From a checkpoint of a small transformer trained on Wikipedia.
Architecture: LayerNorm before each block, no biases in attention or MLP.
Training: a variant of Muon for these matrices, 151M tokens, 12557 steps.
Each number is 500 + 50 x the weight over its row's rms, rounded and kept within 0 to 999. Layers, rows and columns count from 0. Numbers have three digits each. The size before them is the row's rms in percent of the matrix's.

# layer 5 MLP down (transposed), 320x128, rms 0.685, rows 63-99, columns 0-127
103:549541515451517497471442612417435539550536602533502561529445427552432542498464521472459409519526610535580488539466545483511494409481458492512460524518423515540401575479491546464502510499444554452486460470459478516520495518578466564414497489573401508512538514482521605512454509446584507467440407470508478455439562591517450460456441508569473545519442485486545524480608456430602586498503
106:507522515529484419553365506473476494515535490498477448576563487448507504489520440536393465513395443560484431479453493460554546570539503511595584543393573397525536491551574419478524507555476510391424419520487488464497554465511478512524485510518642468497485436507545529561443521395440545537528558518536440488546537499566528542456478472475577502485528446482522455438514556487463616529547
102:538447533473541469461518504466423525522524541528501572551509527529517480459465579451532476424426489530527500530561452476598423577430391473462569525541510456532532429481470509404524460537483625482441449439492582440398475521509395434493662521540513508560494369563495484449443492494505547504495454476513490540480530539510474481521548436526484515544520568491438446551465469493537592607548
103:549432516503562473483423495487503418456509559513509599526484484482547498612533494483478383468496436431557583380486503528492561459473396521593568552500484460565583514576480472491576509447489440460468488530528507564535515415522512446573402493503455404412456572540437477511467526518394493572557550563439468585479505488494545607539442515536520467465487516467563512531515517544521435475473
109:582400445525592552504560497507433546454625406483462529434403501456430516520448474511419560456484506520474510464565495578541511542463433496501575498498435534349545531537529533436530540421448528551528409488547435427494469525551486523567489504568481586538535514474509504506425479543404570552434488568512552456410520504446473503480535545512548499502368484556489509540501517540547480514489
103:459524447567583486371465533454498536502426473566515477494532508490495461519515533579552484498444469487563406463500520539595524380583507447471479515473467450481506564530433473528568502447485437477472503543466444426537521522435550472513419560539415567475497552441471536548514502607443382613473427482549552508464407492558558540495607517591514452453443517439555507553492505538549529480469
090:500467529529521493531520504528526454570429434577596495364493451595512570486484549510421459530576387503466504531492523440557511528497507539420588360618452519529526528490474422555495474473530463416543482492451492549400575465516501471525449446441489525511513473549588465588492513519498480494443433494528555569525545563533464514478593489551415423449483493508550517503568432480473513409506
102:447481464596452588429465508477532519521509592529536475576557544420445466464466472556562564485481523508460565453465487549481450431456505464487552447552514529519589511519431531524463486539381615483459511531453471421546556448527497441423459553434503477522505502509514413541469408516431453477546487597474663481570543469581583519525536551492447479540476459537537443483464420422521466483520
104:557519553546509500596517550517617494515431598501474539499517464521513489419415487470557482558403465524451596466451483470556411523588508531495504509500521523483502430496500546413509549518476513515559557531439555492553542572535520449441452546483361460547542472423496471480435530492479433458456551498581451484506532515420493501516425512565521503369554529502578441376441557525451555475560
102:534462526517496427518523481539519492564415441527468535525585523458546398466455566400526475448581448479463563495461573422487439512493484510447522488416457541500484485498519555561494392438540560539539512542587542583484485539476516520495438467417528540520512477417547534478653512462509476529488476510580467478555445539478481490489447476388467499359539557541460444526621507487546474541594
110:567401538510537478527596538509476502468485501496503480453579493489492565548560574438485525518574550604457550559582613473424536435512528442484488459559589467454445432513551468536485498461429498483546482595426485441383409516525472469523537525426479497618553457603388525450462421538525518529511480510465444502488506472556509479507528496449511455528531501479386462544496435493466440585477
098:456428488500495489478472491582533601416559410386483422493458553506525483446471587449574511503474518546398492657463447517581532550531551461525512415501574467459489505559520530475451495463504563502503489508413516525486448515510403486524535602516525432514535524483422500495450620560504484394533493501530483529505520459501466513525464479466414592540510448561542452431566533421529574546497
097:433532476484448513513506524475532490475590425524433509542430570430512487473515526586514484579434562449556469529503465495517492475546474491598511476454584437507458609460529514528391407509529502452445512547366462522614507534509503539371455430572475457422514516455617507439586486539480555398543480539575495457539487442484552535476504468513544555580454506446512507544513509460513425530517
091:549495505520406546501408452514547546470544586635421453508510491496489510507449544528549514469482479495484462606480572521464492437474458468554502592422579512496472569453406529526451497475535470513468478563460547530509503391439496443495506542558538425449441456420470497407579560560483434505534580523499613565517569488539509463383429516510535527470548403439486483440516522551528523452561
095:463593485491503462506504459538404502567483461513457515554515518444446543549491559456534579452456514416494428489403448423484512495506508444530495491433482566523485485470504545626487506510519497468589495543567591521467567528450511511382548502490568509564410441471571499557457510463538487516542509453369495515563569473454452459423436475503483482573446470612497406486536518560529509648497
092:589548481449554455469393488484380477552397540560533490512455518460470516473518446489499436555604520493525469501542406416531488513490527545509503572538482523536510473512507446591462478449466542476512490467583522501547480492475487488524567343476524540500454459480620621472499459423515477541402403513586500451545531458556472509510444501468540558467582521485385500523521619506498492501542
094:519619408447499471494565477483548494438592568500352583590488525430495604479570532603475425520578489541467556541414511524584546557552518459499498462501618481574508523495577578451513492535499509477439536453479438534492554452487506547531426503456467558466467501476480443516521477405524476474544550531546510519520476518510420439496442483496440463459525437375516453453490477487461562457518
104:499536510511443460484543500490453508460507438522448502476456500509490487562521551513538477542477548525551495525523566505551476490454444458511448448461546437523438545581521541537594419480488564483353589477536479484448558504482642478497461464559521480396468591432434503616555517550500435456424448519499600475492536525454466459527467482545514508436567581493570515343477433498603522484542
095:491568490494461500508467583513539483460535555490433431558536574527540535474497505473502526672491601465518393405496597481534487510496508584477468392378577490461405500520540566417494569511462510481518540415522492552525577536481496552450488472463478415442567509497542484505587510473516484473561525475502458439495414489525475535523452462407475556570484548484466546515497531451508584506382
101:475519529470487491533517449531481541621514502543491448584546517560549399435403474464498442477537571414497521518494401453524411472571426604527485516440502528534464421487524443533469489562480522414469491485567558412541516543558478537441466456587499492460570468396531500451548550524517469585480459500458523418467490572512474553454495501575513442436520497492588467467527572464598620481540
095:552520379547520400496505485479463547509468453522575604457508459588548501555603479468524395402558499454473597417499550521526465450530502511573530450569530464427497544418483501481557501565501593546444494436465430530474483505441447439543468534502570529502431450476521545513559541536486409540443468561499521495491453543652535506398502501548418489534506490506531447429505478497535560530470
113:540546440509515489540460502476522561505597580548464636603502508509534528462534462580416374504542448516477493499454445489548523467422618396499499524505532538488522508510425521510600516511546418525495438445514414495483454449503559536547524533478484543483422465533529497500542464503524519526502533490432442584381530435546506506457537596557419418487469472455474449474459435487490502456631
100:514560486425317519517504481466481518522459486478427527533475478468536444401566489531459501498508481557594548553485458478543599514471463456580542405558548502552524465512508555490520442445485516566441486418474520587596585516419491490470514601518504438412442457519532453613521457592440448543469460506573503435524409504591526477536536475453532551549547463524473453459460519486496536536513
092:416429479579512501414467481544486462493537529493543550514391509501503615578492427478473401501534583463473552540527406506485507503397476498492560379417531491553521523471527467441541511461519557491468565533474498534469476517476457546444591531572448438527503366527453568485603473484469448502536452541517535572481616554488486437479437515532406534539465532521557522525477478525452550393483
100:490543486511544506478446523555439450503515433435488534601582472454456516542619384463490471541484518543571595520533461445502469490518606433569483483515484506501485490464455546565485509523537532465522463457494528489523464500549376426499461537509432478448508523524465625454480486569496439547521479449427423497505489557532513472555584511419532625599453463437399494512451482432525508623476
095:415460455483569517514498512572466588550453568521487473597510473468453577376587530390423490531480605498504540479517518441529480557490494516471506578441457457438520560526567423473567476590489438441572512531562532454598449505571509464500433443523443501455449483477567478418538570459487456427511509526510518442431478462491387466503461503517495486530437511485504537517552579493632471528535
092:543512570452485515475492459482546560474523414581608494466481418482571511477444472499536482562514522529381440451433519480481536514523608519604500514431531519567606410541493525597558539518476520485501409479441444501475480518486493632497501573530509528582507459574488466594438485420561511480433509485498521552477566477481525479437475514499406408433556415399496463494487478517468565475511
100:491485549466586509430544438513472415504548522491507480444493522505402494566445504458508508506519474490483542478527432519468515447452479518450519502509485453562539543502493546530554510577366453522539455541540523499540468393563531502515479482585420490457505433564497468556457424551494504520508422625348589534487489516557452558537482517429499415490597455573495550388571533557484590529413
102:494624502503485458456425529482528461512463488532537622468478452516425496511481502453510530582517581460565505509489461443434500484581474541507423492503538495458470466498433439549504519509408498537577519461512573479505535454521465490497366492397493505441662427570464556483521501502573564597515511505493555479588484521553464461427505486572609505534502487487350495519573532451503500502441
092:428532542448526450466569557417503590504473599459561482480391505401508523567558492503585544498533461427497577517460554548504431454557584470515490543526539444501482451468576464583519491549468468520542468545481570470432441503599572479414535566475524423390471424465528573417480476429504482508524473452424422520549460488502485545537478571467431554522551533452489500563491580515512455440539
101:513531552512484443493427494432495498533510429424491441563474464428559479478528540503503536427515597530540522390514577520537524616549479575483482490569518460441522527509390526547481471476523562587492530595520578526479481547451425468439501635516400519473471541499370489531430471596499481424471546520505600524440539460496447437478517439467516466541410491574519571529498462524494456529462
089:545469503541483546535499475430503507459570430532450451507438529555539582459625473482514482525591427586466493474529592558521493543546519521505573575509584513479443499400608415466555420506478558501564415464524517577494504424497439458447505431477502581399480464589415534511567550447451496580532583431527485476457549474524477444462455485519433494433528548466498448458519491490525471455428
102:522585522569550452397473585447424551536519569450455538536506526602493471481548413485457507522481504509546573437508433529550454492553577503547536530513421396543543487437486571501470449510585486480475395458524489518478447455482517505463432551484395448507455391460415539553481569458338498515514488576504541451500538503498556495527490529486526493548505565527601412499487492573525531459551
091:523395578504497468467443515548481524475552466525609489627562472518589534529504491497485504376515515566492410500481416461476518532475469517547454459491528543476483504562618531528523420426595518481530468466529414447480493457488488572447563425527505593530485461481493510483571482518511624443549555472479481483438466491528512491401417477446567542512624478511498551423510464538399497562491
107:376431474485514489466456508477439499482476561486473579502499443512443656434620511437490417548455506523443453536503423486543525540521453423471483480432507545534481524447546464461434363471499493401558527436531516410434520565515506511524592430522533549486496520564498560530446503539539548562562538492616519536587540530513476531547511565484520539517544545393476456572533462520481494510446
100:571495440489607510509429475469513491548506494464502489576483579527527548525472590513518427534534491496510463442489497527573476536410463453461425474492506560488482463452473421505394355552605561452499432511494482436468531523505508605590494431432509535504442484505505575531619441489573564478491561578446480544565497530489485515543510530402462439608520487384503539525465492483428551508481
155:517455474543479534486474533478550499465584438663519646529534509452486590488497493452504473454537600463484452505502544508402455516468486503513352551505460426499466455407489475539537487540481462556514448467423483561519472531561551486499440474575480556481595458547478549498477453460484444520470434530539502536579492352458505471547548496541510497516473462538483518471549610521523499365497
# layer 5 MLP gate, 320x128, rms 0.34, rows 64-99, columns 0-127
111:478542633487535430487513484481537396417492565483520523479434393352500576498449541556461443522537526498464481492556490516452520456538505514522583485482465511659485551418541538510507527529554492494499505499555503441503489439551568517490413516490415502411491477475475434506504589541526563487464574525507537487514447422416523491602490495466607512423480445510563533470485527530409538591500
107:496506502534534434496472577577424474553348454483592472526544477541546508566509442499569496492532552536486483408490610427476454560457492545412541532622419436469478485495550514495440555555570471493525519392433528460449482492542487492529492468499540557567492491556497539445520468432531516467573486456481431501502379452469562572492584442457535525466515594459600544546466519497445459461496
097:482425533550583386462424483425514506486515597494478474504369503477581456457510426517517530520413499501493477395524509518432508461584419483541472531381466499485555483450455528484520498513498428473471524596541567551457546491575524459487600451519566511460536524484465488583522513455531598549528521505469572507450441472534548558465544482523545477507435488552533404463550510604441431534601
104:449422439588479537447468461453572518478542418508525510532543494528438483488463471564481441506525398407524474443535507522526507557452461547602473510469477506475484538461433436522556501484520511569534496512484571528478564466603469469575500469433551624566496401470537503419435560395531686434521538538474465546448505500503486568501505483484457445467513521463413561550489483451552507536582
106:559420530548498465459570533493469497547502494450524570576440570497457524460531448497508405463595447452496584546442547529445543455467535535497399476581515519523526421548444530458494486559475520492405473506554536498500495453568433578379561512485527595522496548497483481403510580442430552394414560505422489540619506554463515554495428439450423424510535509484477486536520533526521453507537
096:456513483483509444498448499486498553615569589528465530569533506453530492496521448516436505540536539457496544543522449509466540535475530543490433514622379515538512427465438533589502522552580506454517495516430499328471511547519517550454577401484396519486596424475497606505444536440548450507476484482478493513565419473549502549516390482474507438550513583520455577512509467536444518548448
098:491553441467554477445524559543505374525449482473485480504513480496557531625545631481551431490416506531508415521535512554526562523468451494424464472422467507415488514497440500568514485503534462487515448493582431539535480438507586406476570409551363519556447461501404536465556478460522500439520567528502473515484514556447506527498453506567604490455504445514487533514610516546445556590514
098:455532567404629472455464488460496568478539465460520603514444554511575532516514475526527488431459475398505494494535477567465515552517480512494447436417421462509524486521473394565518524511481432467519442462583459438524475464537535480509464600541583474463487513502574600490456522508605462535584500456493550577579443608504533440475503525458395516525498520442503515526525348497528455522452
090:542489498490441478556431454470543524497506492480491555423520514480571483453587532530464496478582429479496502454445573543527543467455437490581529530503436469518532440564436444545470530525480469451550523518465572466503596566547519500419394413446480557403592608531561482393518517543549563528570540521462462567563557476510456424624432492448466453525446551456503542457503452458414486481568
105:455452517470580438499487436503494439521441575409496494492493488423517481548524607575431466501552534424446439575529520448530472557596481522507470446551454461579501453514469448455489461444495527527517466519574495490470483569565519528465564446536500582553500453491585509441502553476614630426505540415468521401508511461554514486426518408559522522511504381518589500544594515435487503490549
092:454618433578571488397428558379493500548503462509494539505525494485423412456557476586488549511449503406514522437475599491502554461522487454533528562467508514545539502487472592504491502571526396464494492432496436487458555521476615533507493452503499611524559593470544457462572459509486436457535490514495393508455475482466451436492564492514536460522455566465595456506435552561489498594467
103:486561525559479523523523515504487435566515417478456481439470576531364550585494478481517521448471597499513516522529510493567464497471590505553446508508530427492490629430425453552489594527489462520515452470563514395480483470511646532473481398457431591504437541474513440500500505460576471429426523492481467557544559545449455402453449557491399486516502538461513548508599526507520496467551
096:499504484505483467554491464435593479612420504514547469493512492512437518472572472554566541523509573530433523480587542388515508461545532535381532500537432551511471523423480536523492483546502508555479471491499523521598461434431552504455450536512452425499548473603521554525451466566427579474444490543527398478467540488398499525559582475557524447501458481403442470570478598412436441502411
091:506442449568451383532495573511532528577460465501454503483492460461496521573603531514517513470456523501462509488559602465533572483445524495439516472464514643425452475582647443467500541490506446426481447480483565500541547453412551456547466615482413507567477538586474462440505535460384468529555518426494518478529484414533490480579574447492488500473466483480569572467550480520495509444479
104:550553519573515414442542451424470536506440506531477511468483481507411566524577522546530537511543603550538485480493523505530514504390413533446452487511451527496514461475511486543479518457508504519442371409436517478568475514412578488551578548532425518563511398442483498514559531545512519481553506539563477471501450459425458438568636520473520493428449441571449472510600530550525362516521
096:479510418426510463441514489511583468527552451538617405601542570509448555501595528561500518572501537580425504437411471555554516475465491477496474470469444463541476466610592512500473508480477569555579507530502457480515440424498520555549544569451456520508477475492487526487467427413566599427450497414509507570555457552509567546493419549465545437459495493421503510404461470545477533520432
090:461453483566444539518514609511522500562561517496578406491428470535498443538460530510513442537509569516376413454502608533552510497559396540526484460528449449521495370513435499508489533500503404465476517526474473538464605521582540496439410569544520507557503516540513604516473468357558508480511514512551475586460522412525495521551492461508428453484576535451442510525551469440504428535510
097:497534542637584483451510423488481396523440545442561480487517517504416522533471442602468496508465377488486537576444493485522558518535345429529507528470454454526569487562488488401508500556534428466531469564567553402454405547490503511436628562531495552515417547502551448552524511524519550476511461478453471594537499499542558556501564535494524472529473445476505441488497499471522455442472
099:514564523469517614472547570571495456459452487518449526469514486540505470491449367619531472637540522466557566472437511395450503447565471499581534525487456584525475429572529451517444484597545545394407454511439543503434474501469469575501551512463499550502481536509452501482478493447453489451486479480541584502577451466531500536564497504520457449518351453496479510535432521440437478459545
098:483396533507412515470491411533480519497475539509595448541459494397525480534500503488509497467505526492481505411422496496442450475547522564516556477454463519425521487569516519500472534517457469452633544599418462457541529473509538487477403493477511510605531471634424429452549482567453572571479625501521453474497542547453479386532502502471531505429383516572543530548465511476456481527589
103:482446470508510518524504513462585542633542452477519514426567440495468500494450462475553513496432468506527509482486473502447443484464460523505549483404473473433625528488511428458533475579487589521490415606438592581455485452391447455470501466592474421492566444546494536480499497510495599486521537537539487587415550436465532500478552430455552489403521506484511552591603476463547443565471
074:461520484540426507570502431510564443458518561451526569521456540469411483526489467569434435523476607574567501480408456512490454446546619519430486593555512548459513527471405550545475593538582441492606531490444461498499514434443528441628450471486450562425453447538503614580551441435484481505477501581460535548497478546483492499432430534514547465498522568515452531508506451467483506505516
099:521355443473571552591588389567542484530492455458528519519540534466475570496541450423556555433524509433523507411547546512497551455554508461448471527445520476497501539530487457496461461441430530489529483500547568568620464498507489537482529528676508594436580476450527502470518448458487450417556480432497464447529585547428504477543496547466501551510541517476488445508465556443554442426493
104:433411466511556444412488472541490450491611547452545433483531520469565473575551469568442540538469544471532527491363503598480462486442550464568553509454597393467487531542509597435494504440607489574559481483560470496551479450492534551581550485512460481491433571509486580429456542431509505418450470456546561443450458488521472555560497533527464465486462555518523454511439583494526499536420
099:478558470527493397466525498554452613521477477526451516443513489474530408455532457489517409518563558519504384437441618579553499414598491556473488426404537525483550549536550501495506521569580532585514486523559531459404499498610529468486416540461487461504508428547484519496457500500514491568475488523422467524526392482507488526446520501414552440455502516500426604444554538457514411501527
096:431467467574482515481557519536558563605490491513585532492530600488381406517535445522474581502530473493419414585502498552491493463506504451460556528547455543452479618474517477475470454550547375449610512507563540504610518449489523450487505445566434500472380425471516479441428483466544502508535568510532496574504483493521471486430487425443508533483408449487491550573550496522483450575499
119:510523377616538579445510503487553455445571485478467512506492430538480482507645451496539526559594455369482500469592495504449441518527483505482495493514426445545415493536541343484534454438463474513459479432455494544536491506628447482551450498509552497429502594525472531453540546465521549532514560515462516522444535439480462590515538525471485409522532519429462529555445567453547513519505
104:390512508532507428568482527559514505534570451540477535421538504534477476546589437514461597455416491449478646428420430457438546472512483408546497525388463471455438551559532550421533573528509494517554506447521499460534451435460433540510494561539504625462435423481514516462413561456519428492457476573595562514524454493500512538548525510459552486500504512493540487461493427576527553556480
106:495488494474435544443474505449547569498606444472588580450543543429491493452453503481510573436460457490473571504525520617499571436497516541536586522484476498471522501521547438473419541473477554475528511488461440403508462538545513516452574520407529494443438440520561533486478554392548504465479524446468489496557533520421558527665515439512506324539519505527516505525610482438536518498527
103:514469514413512517499584467415468437417483539483419502497475561527539518506542477566511437526515511512549556489592538480394473389460448548516522501455391574469462455495401482479507533442419489421406515565473511532423549538584566417537567546539551484501513582503552569532529519482540490508505471524505480493500426523522452582629561559500557553445426483512467575463503485564465428577468
098:437571553580477452533503435471484561529508550422461534517609460497529513515491483428429489514458459425616500444496454541511456484406525502593519440549509442524527563604465559475460534430479422422547548419545463400466457552563548462614548551575498512458499520550502510529447491505581541446513530507471513464534443525447485536515475512445499478414505471487492592396638520512462470532511
116:516528493484572558411491512458472526574467570371512466480490564579478462494566480510496501578446449572519559447397526504489471531538536507469535574369491444412553455470474419523454526495522417561488443524510450481476522469536482413493533534562406434523591469544546512511465567538578490576548485586500531606508450480450540541465460584428519491489549474514544434548544559478490432434429
092:522469517503519481444488461480538542490449482455417496465484548504468535520525502627477571453410618507437522597491507504445501480519397524487543562435548480496534541551428564538530421565445493535409451533427459499454485587492549502553551499479388517550458522466563573481489570533413607456456504563439571507530447477542585455485456496512464431476537453440418466414545535468499558442571
095:514546508576545559471573494461555557461574453477434465533566587549445521529457591506583506513490495478447611534467469512505442433438491503509499545421412462512423587543471466581477525495459456470496466491493459610517517542489546422538398494564456461442491532473491381359561467492469503471596550508524472393549457560524561568526526541516440473506470422510496520483505452521548448562453
116:430430506521527441629443463474426492585515469517577474511562448465483530468507505554539481492443498535442511502557551480565561466449407537508496508447504456405460479586487540509365497501559505485496409506385488584561391481568583494513568478546506511447487549508498499458456515546503448559533518536516511508549474531562571490452629457508523517502465449572478475471407441586423446507576
101:491510484574565463527528521518489507499434562473438484499505502513503489431489482547580503579466456421493488480478614488448584510488453525491546458421424479456610540600495482490460530546518547502450545520574449494516438475433502547512539491492519483532368528403548506447518512563536601410536606458392539507548495639502549475502494466500481488457448529393497542488471475534370489577445
# layer 5 MLP up, 320x128, rms 0.374, rows 64-99, columns 0-127
106:468469471534500452473414505546451548503493463523486480464582502497495554626473452453504510486477519445474411462403553588533526520510389508522468505471560392457574506517583501481474425526567549432475513494546500428550522489500456556561444488492547421448437511514527563551572492344519503580535510501477471425513642520502435525509633473491475533525517541474482514439542493467550618480520
107:525395512438426445490523449533451503542542441527524448555491474452558518564527490456523363547575505502456489467485542534486462457555493517456575629571569515391507498466497448454463408579524541499477477504503531483455485565565533514455524504536549547553546537443477456548409442357441451555534439501508534574451563519588476469561445454437602453485526533501528540526509545503438410512519
107:532466498474529445367500534447525502568399468421505446555484567405540491462557474482467458526430560536485504474459490494506580512505530450525596505494521519449533509483519406470503467614526511550463477446458538503525499580520470476524396532526514469423466480449583562573527519494477710581600490512464565570540490528546426503565473436441495523501440479523474409463534481540465527506493
101:520486534504478532468521591505459572461432470518543483469541449495433477510420476538502572510444403461538492483499542555520482473452482530532446496522546511486566524490440398437575575477493508571528475511498557475463398521529443523600531446484432483631465520516453513503304569415592550486491574527521474545427609494504561484398544553495448509468536534476462521482534484469519554411531
101:471514537473565443555541462465533515491466591603480433539553531514468539563527508564542572458479478584512451515484498455616444502515472478476550551462544499511347579510525483477502577370507507497543442507630461487445556544585610456537502560530491514446462525432494528472583502561521508495529520469439444550467423509463496498501473367416447435441448495471496565439481518488555483516461
094:569486600482546525456551442489539555486412541505440534437598420430494508444488545521438485465494565547481510558518564577476544587545521439424563549452521433486507402537457444457492508514412530480489505472610472427412537596540527478587450471489521467589517480462437445547519484605527523426480492529559549501554475508570409530452583560483506501469519463489518435484514533406411506485475
095:457467639566488504543477426487486547488524517413535505492561498549530451428554497500492452512520503517521574504503444472564459495524423551439533454495483439490480499574573581458512446483504581426584585591484506359485488532557385542484392600494464547401447530445500492595465520559481523486515519508488636496469530453513447462544458507420450495496549443478436469474494562509541472480451
096:565457527525490494474509525469579588487455579511497395512466550530528394560347518451495557549514533535466585467528592525393456439605510582491487491600493499550377484523534486500478538490494404459443473483477549542612494430473509479547435446517473531490556470412499551492473467509439484455518445527501465466565451518522495488527561488571473434491579500583511464525575492422573547505496
093:509423521543526519539486406503541505600469492542568495486419436460541497555531474518408487592542460480436564510403578537516544519510394458506514427526521467501497546554519549494504454503486533459552500515479467495488555553554550552507549431569548466476549514464513486547470551483595537629516428466432524462472503386499437517534402500524524478507449454471537421554395515428466581441359
110:563454547545448462497535420477405489482524413429578518504552479504449553522529555527408469551446456469563464443460493472484504485509595506523531427571473518409503527492585454449506449506503508548496479529448611507508525533543537518450466523376555484537478465496556519603482504483484590492492456496479393371589548502502512401590522580433523464549433505599513474465531547484439524588503
097:479415626399529473504469412561529535519522502481530524404499461429605549423404450505448563548543445488505427511486466517566405563412498405452497463551530582542449502566520441402514493494524529459555516515429584517519480433567539530414524542574536465452464543486548483522474399560557412467522551472475514480480518527554564526458566477490467514544492516491504540518531512463440516401550
093:578560514453497463571454506489513445488530583506464532503509489470477577513489487457358450576595441460548513529436504462541467489553528478439545538521533482423402440521510484433550505493491492519506594429412539419518506460516628418420484572507439407492548580433598493498527456463501485481533545508508481503536420532602460523446465462491588589474459503579552462581523469514459451453481
095:449442504508460541547535497540508475511486377509453514585512523494461597448549461463460554416500390498574539422480497514428483433428510474560487432460601490451535411563536460488574603537504522523489561481498462523408469568461513460489476513482504482575529454530418508538522502559575445501506473448502548455506467548481617439434461607560501539493548484404497513548512499548642490536568
091:574534550437447557477531520490456486495539486460519519567516493495484509466564556497536482486475397447439586474507470416443515444581565498538542519483475529548498527504553541503494435468564491503478373440574517589516506536580491516450482534590462477439472470488573458493392446415506537492417575468549551401557540530473502544529482533471590497578615372482496493525390566470429462455517
096:512499529458512473439562557489445482440517516428571495447522514526463490495563440500525560476532451465455531563574482531483524421458434508443455434534535549538546423436524430443436509488495423559608447526518586511356492426470511511582533452481588549498433452560571531463401551511508488507514423538507436504501427568486523539561569490456564513508478516429463490601413570458555480608521
083:586541517558494479560536547475540592465512546472455545462602410573542552503565522419510461546469537549481495558579470478516473486444517542487452396551517484397565458404430461487450458434605489557410482474430529459525460486508426496372458474517536432500537454463548460563487534492423559485508550556481536461466505553446485499505541430467385536517529495612564523549466496559465542531522
106:470517538566482472444480571452550598527578494535426547463505486526521427419471403476486525542422543468434463530507453575581536485509583462498521524560514504520486353542497507566541433499472491515469558439515481463464575508550474460491540481467476468508484500602449383569471529471559499490455609560482537511498394559418455574512407473460551547370525463527500561517571503550488518434476
101:480528594526451589449446473433460502495608521496456515467602444436550493476484458535517576597517556618470517443463439520489501497468527500531562592486563461441526452519465515543441456533541532502393476594497524483439474522544410465470409442498446530480496500600551432510475517561495482437430595494547552482549463448512483550403447577503507430529490510452525490573561436472455517446593
101:415516512512447550515422432593568539620469492490528504424555444495505446501408502501538511500521554481486513461422485417444484555528527362497399607503545561516474528486500513507458518539502493443560483546510519435568496506436514490461529471474561566616469528487561588417551439471449437570512432482602441467509491504569466498493552573552517601407475499506479447421460516456527488539537
087:541485562491543458549541499537438467494532530525496457501438539491547537555569441410499412448484479533492482508404578544514515538573450467383439478422531491519453554521584477508523495535590501553486479486463458472433561621470491440502520418548671473475546459419454478485417463486445506547526457526445475504559476486512447545439523469487490458504474535468509461544484638394584497593501
127:504535506441446483464494508528436537485432553537471577622481529473541475447486474488442497513575530489480506597461491456439533422552545604419548554595411572449458470433438553596469557452488411494543529471528477516495436509554577554505447551410573479516496557458611453459582517516489552567514515497463490470536423469499566535467412594519476433571478504466478481426451445535461504440512
108:545572515380498492482526499515449504467532508492514471526421510381638561525368482465499462470498558529543419548494565460468552509476525482569562566529510499546495511553549542494525474512472395540445572484468494605520524523453561436472572518515553527508431491470507497477544481558448406500477544548472576455502485544435470490414568523515525507512477508456600388486566401614512481453422
089:434556411461469418602593544543487496512565528554478504570516450514392416418548504474510499583504433542485478499540544531439482495513420513499483469437436567432535442515450509518466536539539375492529507555508477478467467420449430537480555434459639450587592476527488500514520510502503526382569519570504464487394469521520539440544550430461554502480561494549545463562517480509532563512528
111:516521425508474576458467519482557401456579524452480452532498534454479469488525466528539546428512459511463478475483523482483526453422564407570505619466517545613466374473462476496453490443462491477414570522486400575512561533369557542499485607486621531502560504480488540462523412465478522492569488491501577497458498469444618577455538539597499522508480517494477476463555456515496432518560
096:542401488553426486464484469544492492467461537575527594468455459488419555528510552400483526551568483549513472568437496520491505488503440451484555547433413455542529434592543536498505587490508484626575473467555491540462433555556537419557444499482502497475509606534406563542501460483433435491501522464582464484568540454365459477477439511553623472524484477546478503412512519486458499468430
091:481476556575424402555542478543538553448525491524607491566437466541650518531546444448498417520487521532494498470577574512535477529524471452499531447420495548501472364617534493525517589495472487397481456530520418414507499522497469547563499593504500447464521468515428474528405480514504551461542543418540478511544393504455544399519460490557473460515502563504591559477509460507481505476445
111:543518510541480448470506476510498439483558475574522461521573549523475450505450453459436564461468477588479495518465496501493465453543544473623493550523475496545478458509497617439558481556517500513469516531419486466496529610401498515476493497425452535527492422501342562604620472558514423479538505567508528543489447363482455441520429620502490484526461522517491453422489482491500492479629
097:515486458495487508446494523469546557512516574482494519552342534564484494612468514545533498483463467545492494560495518538558464476422507550400462590532547460561518486476441554472532447460462398566425493610519532495457488515422619589372464453458509476454468531464454515511562493479617502430477463499501526548535502496503460520459490495516553559431534584490530566509468438397547408464565
102:497501458551490441580445588547473566482441561540434501560560441438475472464513431581425430609385481453477461466524554398489464542463557507523514551512550552572553459467460483583562571454479558458427574583414546506464598536458575500508516512480484464490513447543536434470457511517431474512499606466559423486519567532489460452539522422471447540479514476436469482556473473530438451493573
099:548592484543414510470529576541576470517539458517463518443488443511532484437544542492491488500507492522409500542470537479553510498534516528409408439514571601488547406509552560457404392563521501592526474553462362467494433494491466557443540452472561462485578589532634484510514596511489560485518455531525440456514480493536479533416454467439538516554428496507555425521466415485444529528515
087:497497497472495525460470449518470449449439506480585561593489507469390453509455446485517536492553610528395533486493466394544495542454441550526578518537437521458449450562436488524496512492461486481513462452553554504511570468583484516604451548503543524557486546486603452456507492575553515361541493448538458439537469510540589377527461500529485411558494486570530553501405404494442553542515
107:499575551527456502450404559436526465514428555476478486451480554574542488450472530530469521512467486499535459425472509564508501468538634500457500533522422449589469579402484544501502513448483424491460591482517472531507395491579604514518523446401534572570504506519425468572533460488552461470488505554444444473536530462483611492514576538553558582603503510420533486487532403415481451517441
092:536479481464523465522528472465515470508451555469466536562539553584506527467477554516536544402440513552450525456610579484566606570496572525453545496492540468452516392467478462526552505467580556456471568479436443428613501403475492445509503521449522553529539469460490454568546401462498428485587457503455506471527547529441469562468502493412545467482545467522539401436457620505468459377500
094:466473473466523523450486475448404550555465545556489520422458501413557516478510455532516437519468587484466511476501513482532502576458450384461513471616502472553448460466490593439523414582528494546550531518450525478540486576531589495498521425416589490514575526523562487539514475523552522508442482570510443443440411462627440517471464514507481562525525535413592444487545526378442585526536
115:487479373514514578508544559445515513555540453522503437441464556485425489400503443548515446495548616643474507552446450488562554484484523551524511460464504450445470528559438457535504470564425480611566440463469503575494540451448479478387510462511496507465508525514512456422536464497478497574464480541514521458489514469428412436473492502468527490458546593569425586508606532581493582555463
120:514482494510424633495455489517495452600613467505557386451540473376524499515473455545419518504537531494458426500560510487483496511503571432542475489520541553536503476458572465502586508526452482500522496517478498549426447456557483490571466503541493531488598467541498501476510481434422413504482470497567484472486545418499488516544530530591437524525540435564465519412539653414566526374548